config.yaml
head_dim: 64
positions: "rope"
optimizer: "muon_variant"
lr: 0.000727
lr_mult_o: 4.0
lr_mult_down: 2.0
schedule: "cos"
doc_mask: true
train_tokens: 480400000
Each number is 128 + 24 x the weight over its row's rms, rounded and kept within 0 to 255. Layers, rows and columns count from 0. Numbers have three digits each. The size before them is the row's rms in percent of the matrix's.

# layer 5 MLP down, 640x2560, rms 0.0893, rows 196-236, columns 160-319
101:120129123100155161146138110139130131093145090125152166135145141145116139159100133094140119114138127127123131140157111099115111141110158153082109124178143110141156132103099124131127142129119123135148124128085092101122142132126122132121136121139103095178110074104142142136146143127190142103151172122109129161077174154119109112123124087135164135130114123149114102167135174135109133127163113157129129148182142155158139155139115144102152181098091141096105127152174138150130116152123116
098:146146110127077090112098110102118135143151142148127123127134159119116146120130153129147133104163143092130125117136080072152132147162171165125114149116126117117143107140149112086153100120139108165165085120107120162097186159146105130134129126093167172114151105109129141119098112121122152069164128082116121135115166167174163111095160106102131138160142121153073119122105155132134132111138106131105108132117107098106102116116119120103149135080150109156171153147083158150155120170118180
100:127145126110124125085159150128124145170114125091101133161168135113138117162104122176119137139141133106138101099116139135113122158142128102098140142150154136132105110130157122130114123085121114161116107119107125150111121114130118122135105169129144106137132129139114131105128137145110164153083046093138100151148153121102206170125136126080099114142127130125139132148153102142159144133144115106130081129110144126137180168099132169117156123123107103113099140146087134127117170142076118
101:082111153142097112127156122126103118158180162124092126145096190138112058144135153133142138104109105130125120145107154105118136147141118164119119098111138064126125153150134155129123113138087211110168168143170129088138114158110120155148091097092092105124094137126135139145131102110074134083097151179138163153143150106084157107158118148125112123115130165145137110162098117138102114144155139116109140109129136119133097146126152091170115138116114107096121145162136080084143132144150147
099:124127132154193089123127126130117124149126170124104157133120124122085129119126140093093126139157130147118138109137157153114126120119061140126145140123129123079137110085087088074112155142125093129153146107111164085072155144139139123098096180144129097114140101158129144147106125127161084126142123111112111195107135136168110179130111122135106121129141129100119098137125121107112155079132117116118115152137091128125137098112122141157121153159112118159179149101126165090088163170142145
099:126114102101117127148119121118148136116120101102146130149179121102145081138100108068083091155108160136136102120162115113141159124138085150130123139152155140151120152111133126114102143109153150101121115109106111116124142169148171128135110137159085113130138089113136138160148096088127173096130100113141147098124138174141141107082158140122138121141148109120128143136133103145096140143082125153130132107125138135146100131129156132110125104116158106175124127116126134114128147151129084
097:074096108100183126082160132117170109144113135093107107135143139166141140128151164117128149138090119105133118093110118153139119083181135133129137144111122112095122118087120154134120165148166129130138105140149157118136147171142139126095091179094115148149134078158147126141140132126130143120126115163157124151160106127121118118134155130137129099128150161096121131186147107106095157094148135101125096143133148114126128123124117147147096119144171136121149159157095115138126084165124127
101:156129136127107124087129158156101099172168110145168082118116166117155134119128151101147133113165145142140149185143125078136111144098118156124162047095138098076146132142140141130171126139154129113116085091151146116105100085114145123116121095073083131113157134083118133111154120123117141129162118127106108093140134074140125152138141113123119155061128107153161103114090123149104082152140141152179113149120076127115112136147131102117062114101160137147143137120106095087121112146126172
099:086157097076139176101131108156079107114162117164129119117111133099134121124121124074121141097165143134155137169164136132116176114092155153138137155137135114144121133127141176123081119097129159125108132095119121130103134174125155151157139119146134082124122141149137164153119129128129088103106115125178116117134178155161108135128171121160125139095159101099168095155160119121140153144114113121161160129132169144120139153162119137091146158109142139139136122144149156165152130112124112
101:114122118164137115175096163128109163120113105139155151120104174111121121156158121137172114136123140130146115183156122143154133165157125081106124132134087118110132139176164140115115108115125103110106129156119144125136139132144171153133151188107115119138153121132188108144150111128126145098127123154119143135132148121130114122149112138111140139067113141138126106108142140123183146096124144121124122150151158098148155156090097140115148138157123118096120162128160146165146145161126148
095:115112133119068126153161136112120160079094123127119113148114083134133135149142132147111139112094146127169128102131097123199129109100132129130102123138137128143125096129139131140168131120094138125117133119117170159108146101156131135105103120141156146138109125091112146100137161110148111128140101155097168116114094117117136125158130151093137090153160161119148109170159125123076125103159129104102144143121157143149102114124098149125139131167134138106123136128159104109105101111069120
099:163143141147096157105146118124135123139180118096147135116137110113139111132135102139139170096096103167112136134164107143162120160141112093176148083143105116157087148159139126185112106124126117157120105120098113160134126122117145108193141167144089145133123147088143107104128099142150171152070126106167185119101136125101140170128124133095137141081140081095130125097096130135122179142162147129141110111078128144125100123139140118142133147141146139142113143164161135160136127148147115
098:124110115173138131164141087125186137104174130131139143129126179151110167096132161108141120123111116126147102118102127110124178118197082142133127126114093166177160121125139148123141154116122136115140120130128142106125165107160125114157102125101089090183185161125149167091108148147137136120112156108116106095161101165128130113123082159154133136103131137142123118118100118144094064139132097150124167141144144126140115200145071058109158151103100147125091149122103145190074139160066150
101:141196143151143170140122110118143155121143149103133097127141135147123141159142103057156144122125148154120142134139150128126141144135119116062092100118146161113136124135159104134115145141102157130129133136144131132171116132130121106132155209120086091105136160173138125152147113127103105112119109145115123158125074179115134126147113129124118132166099156114142143123124138118114130132125130112125118116141126091140151119089116168127132097066143127088143104151140117209119112164069113
099:115116153114142154127130114103133074064086087121135133120107129142102124110136158116127130079112159115114128131160136150154174126138159076116166130164086141084121132095147119126094119104089115110183176105104142129146174130100126153125137173156178117110106093100080128122132101174060145137127110132130130093123118184105075162105159138148113146119142119128116114085102126127166135130123125105169142123133155189145115157129141126140161093116142132169117101089100139145099147134127161
100:095061159131129140121125108179134130107136159156122127116128143125117144126071149104101099146130094143117136122131137149118069128134132175127090106157108177138115113170140109136122111163132164116116137083140153130154110129116157145154129151131153171127144131127122126130123089126121141136096083141076091117099135139152100121124131114129147097182148110173129142126108136118134097131100111103148135119115149135131157106174149132181132113134104104101085151142103149112165130124115183
099:199090148125117124084156120136113142090152102108145101126128129092186113115122123095171144110170100119137130102100135144142120097136125154125124065158113121111095116137156140100096122106111096132137146150115117090107138113115132147109129122113150141126107110121152114126091119137167129144165121138130124165134123140147133117114146130123113117103136136165177125164097093080129123130131135107147113127142150122126167088126142137171137167097082168123125153106135148111155074118124146
098:114104131132139152122104121109131130114117087171112111124120152126137155114112119111135122123142154137086162160093136150109156117092148111125085121126100129173100124139075162097125162131110115115131163142097102115143121162125135128115115054144171125088135101173122113104131115129106107139107155138149127114146123136148116097111119126104140126155107113104168146118123125185147157127100133118134151125128150166163135150126112102148163142081148103178151138152115156105106140133112102
101:133095133150129138137130126081136139112149148100114108133125150126125129097106165125149101161136170133140164150114126070077101128169142145165133136066133139129142129131121124140115140137150111131149112114137166150097086129107071133126114137103154127169086104164136110104168172113109175181147155108147124119143127103143147108159120148138174150103159120076124165097179130122092139099114137138145080131083129120133119158096116098149175157102105096139126127164159103110132099117164132
100:113128158094141087101082148163116156130129160149186136165123148130116114138128172132110136134113163169135133181134086081085050095141102122149109114148090165134160131163148135113099138171152119162122132141147124103117161134119107101116142078137183122163119107206080106153117151120115124119122140111097154116173143128123152151163169131154098124132126133133124064117144106099110142119142149122158113138116133089135121131120094151113157130099109148105135118150142166105141146129140159
099:129125078136140130078146123134109104126169101139112161107112107140133126109154132127144102115113107104138124107118122181122116159117102139112111130099147102082184100145113117130151158115134118122143162142129152118134112155101129160131157157123155117077117118095138149132144128129167149143100122132189110146120148091102154119107132115143115167152116125134120104160104150165102124138121146142118125108139120092105116143109125173117126123109077128144120120155126167160132095179085132
103:151121122117113111171117106110107110100104112159149127086148154119144108139095129123117116158120158183148126124110093080069100124114101136136100187128116132103108144146133123148119141125138155127152187089164127127143167121145155111073131118121104172141125170156121103119129153115110128115098112114115142184153156137131119119118122156134149125151107149112142171120145111126118079141133147110080116138108115097137170138135085092147079085167096176153117136138112149155120121126081156
099:117157125105130087156136118164138118109145140128145132122121068142121154120109127145122097119096146139076086138145091131129120116108181116138154118148136122095103136121115127105124122092131129113119090121109095138084163160142084140102107108089108087115149109128133149124117141187121139162156126143143100131078129103117136094131122137110150161130139131103162136147149127127086108126124106099089139147100148188159158114176135122107146137155162139082098120109141109131099153131130128
096:171144148131180076096162130082102098129145125125148101155111141096108124132115128114106145158125102102119116159107152148130113108141128137122110131101110150106150128144167124133124157103134144123130112120103144070140109152119115110123137130142169141180150142145155117167139141153144163084116106145118133140138135144154149120130149153138178121109137071147137171125117107089171156099111128168172102105143093121150160127115099163105107110112092122126132126130142158122131105168096126
098:152125121125104137144146114118104146083127137130146122084166136145134108153087122117126116143108100131074124130119086132121085175108134127124118143119137126134111134115116113124109125145103130140169128115132189100151138141117142121106115132148100146099162106095122145159134126150117150144082145144149130123149142147164064077113117107162122135141158096134103141083161152150128082114069140156155161080163145089133124111184129131161108145120129148093149115158160140147104085154102084
098:155133099114103145206122194109140157147150132119133172144132142133204122111090162122144111100098111135087161115132100203181180136121117143120147162088102135136140154090097135138158136111108063153112100169184112144144138146120164123126095151094127133140107127154147153091142108155181048069105124121124094116129141106102086116126132139160148087092153108118081142142148131152142159093171131117130131137097131143152135107143121137141142112144144143150105106151107129136058118156142146
099:145120087151109118126092126104138092167155150168131086123167129126140172166081188130108120182136148156124178122107157162145107109163188159147057103165111155111137102144139147151131154117151121120130119164133119108155129132136116096133070158156106095161191088112143134107133133132148138143133131100117108148135148142136113102152148139149131159104137146114118143095109121089162134125102111168140106130129157132142131089126119134108128126164111117092143166124134130123131146141120109
097:080130122113114118145114107108141160105121160147143147146139099098084150179122093129098120132140153122137113122132156109107153133138153150123128122093124151084100136090106110156165128175155127147193124123118125093137154164124115047107157153150115119155093132137119100121162176120110166165104119119163137121125092111120095170138116123100167140100140149110123079159124156134141155123149116121062149115170102111110114119085116093123116125105140120174113070128110130140106110152123130
096:147109110152178111146125121075134112163148093125154118149169125133126141146146109118058116168117106155132122146115146150139134162146147088175138089115111155160144150147127136100127058112134088139121105164089095137168154108164120098144132137105102115178088155131117097152126090124124123171141140152142134117150160150134175172134144156107104108128093154173165125132146159147110103124109141145110132133123136100126099171132131095125111129137110154150155143114082127118115144114116108
099:148138079122144154151177105137152073104153151145119142099112139158121151148141140105099114112131135130110144106131154145111171135121143115109118151173131123105155113135125168133088188110145113105163152106122084087105150133144124133143108108136148129161130150111117167138102127109123155137133069117107146122104103116141137132111161133165099143122113089133135120116102135181110128134110149145111134080196154129171186157116151114126190104118116085128159125141142130129149146114114108
098:135134131174134118152075167129096145147144121086159103074132144122100104134163117123115144148099187099166132123125134153135127152125159113151034103200113086141049102056103146173123097104115085126138141148106134144105076141095105178118133131137144129161152158159144081110121171158147152105096116100130129144101120087119124095145154139098076156153136140159121134091124132147137139179142112133061115126128172115136131107165130173096158103152099122155146113111138111149138087158143097
096:101154124138141091127178129117126128102093101140125136045082108098157111164120110156176099144116103136122125144177110167140166113156107096110131142126133078114125165122123127115135130144134091124108151114139101173117113156118123106135116138135189102146100107164092098136091176124117134133135093101137128111127133099106117131139075106109126124139130140087115116148110112162151149133141140102149147157176121149096122178123114116167114124110148088195114097129083115117150141114134144
103:118180105151124136121141130147128160114134138140118101126149136135169114104166110146103118149128165144151087105136127149123133098130100175127131125102109121100128110169128145145104103125162148146141132172166126175123115146129143129134124115158106110128104151111096091156132144116132140137111147130073156139139131111154136171141082120084100142117141116122148135115085119128129108153109114145139116171107078120086121093132116123160166133111135113096106125146127138139100123161135141
101:107115141150152134073127155127187137169146124148126136124172097130106105135145108127144101165126068145113130160137149189078165092119110121140078124147127129134147121139105132099122139113110116145106158136147115184112114133162135142070124182089086134111189123118117112112098129139120168104091120088091140094130148100091147176121124141112150142129158084156113121118122135140119133124141153096148139088102110143136106169123110150111121114113156105124143140141123120154117123141154109
099:130139141116161112125112146138135130136101094140141138125134152103103122154171108113127075139110139111149111136144141148108147092130105100120066100117128115140136158131096118103111151118121120163153079134111125138144164153160118139180124129161118154135154113102110119133113122124164147094127105154137090118128089148133139084142147120141107117144163149135143132129129119169097163120110158192101132122129141137151131167148126137135075157148135148090100134086125114129130120156147106
101:100130155120123140135158132100162110134114141139095176101115146162163134127124103154111125130132113154116156134131146161168116162145136086160126151113147142155095159102105094147149127120118132178110077120077141121147131151114076145184144143119171133171098089102094120099111128133165101156113133138126101144133129106098150098119120113156105141111114105142105140132174115143164156103142128135135120121151115146116098125154144146155160147112154103109117152132103138156124086075142117
097:122126109101100130177131136111120123117094159146143120109121123108112107096124125117148112113162157131162086130135171156138129129137115117184142111174159102129132095140169153166131136149121158076156126136117111150105124111141095108108158102165092192099139114131126140112105111121131114166125105128137148112129142135126110113113110110122135133127109145115114110135114169102167136159144134133152144081127121174125155094084151098119129166144103103110170115145101116140126153138165144
099:117121125091173169114170163143130141115119116153107124126123126150107161103120153097134118131127148116148179138171128118126171123118137106128181147132157134150119170116133143128151144162145142164124155126112177153156096137155128125131156155105129108098126141128079096106154138134125111145119111160146146139121142075149107072139127119143133130132121147111162151098120096129129130104130132148131159122132134158125157084125123122138119132141140135096102092138088130090193102127145118
099:165138160125140127132110151134119148127124112147107122153129113102153124127121110169137140142120150130141104152124123127130104116159112129171132118158120183078132127141139093135106112118122151149112122091117154094150148099146181128113084155108129136106155108144121142140111120117130154105149158095153148126140126101138099144107151122099141136113109092166128106103146091103175154182133126089113118087162104121146168149139140139164099100100109117131158106145125124149084161086164092
102:129076121113078137170158130109111149098139145130124125138125159104140135159177104154127140109149120119156113101120135165151132097126163114124131091091113120117123129097126130154159105155088123137188128112127118093112148133143111114132132123118145111115138148151109098112119140127154121171137128111129142121114121135108072100143207086097175117145141120105174120112147082134122193125127147143179146138149132097093148103131138141124103089122114108108113144132103111099125146115172095
100:151156134105127131185130114142114141167115135114119136165123131147125162086148135135120164134127189158120128149066135117130104124141118098111110111138168141107156089125120123135130133143138185127141096133119135138141127127124116128113101158128140138071120102126130129086132173151146123130126096113116145134169131180148139127120125100131146173166128106143149169089170154109090158136128130149062122168110122136145141150193158093151132097099145129163134103108164141132117133148188086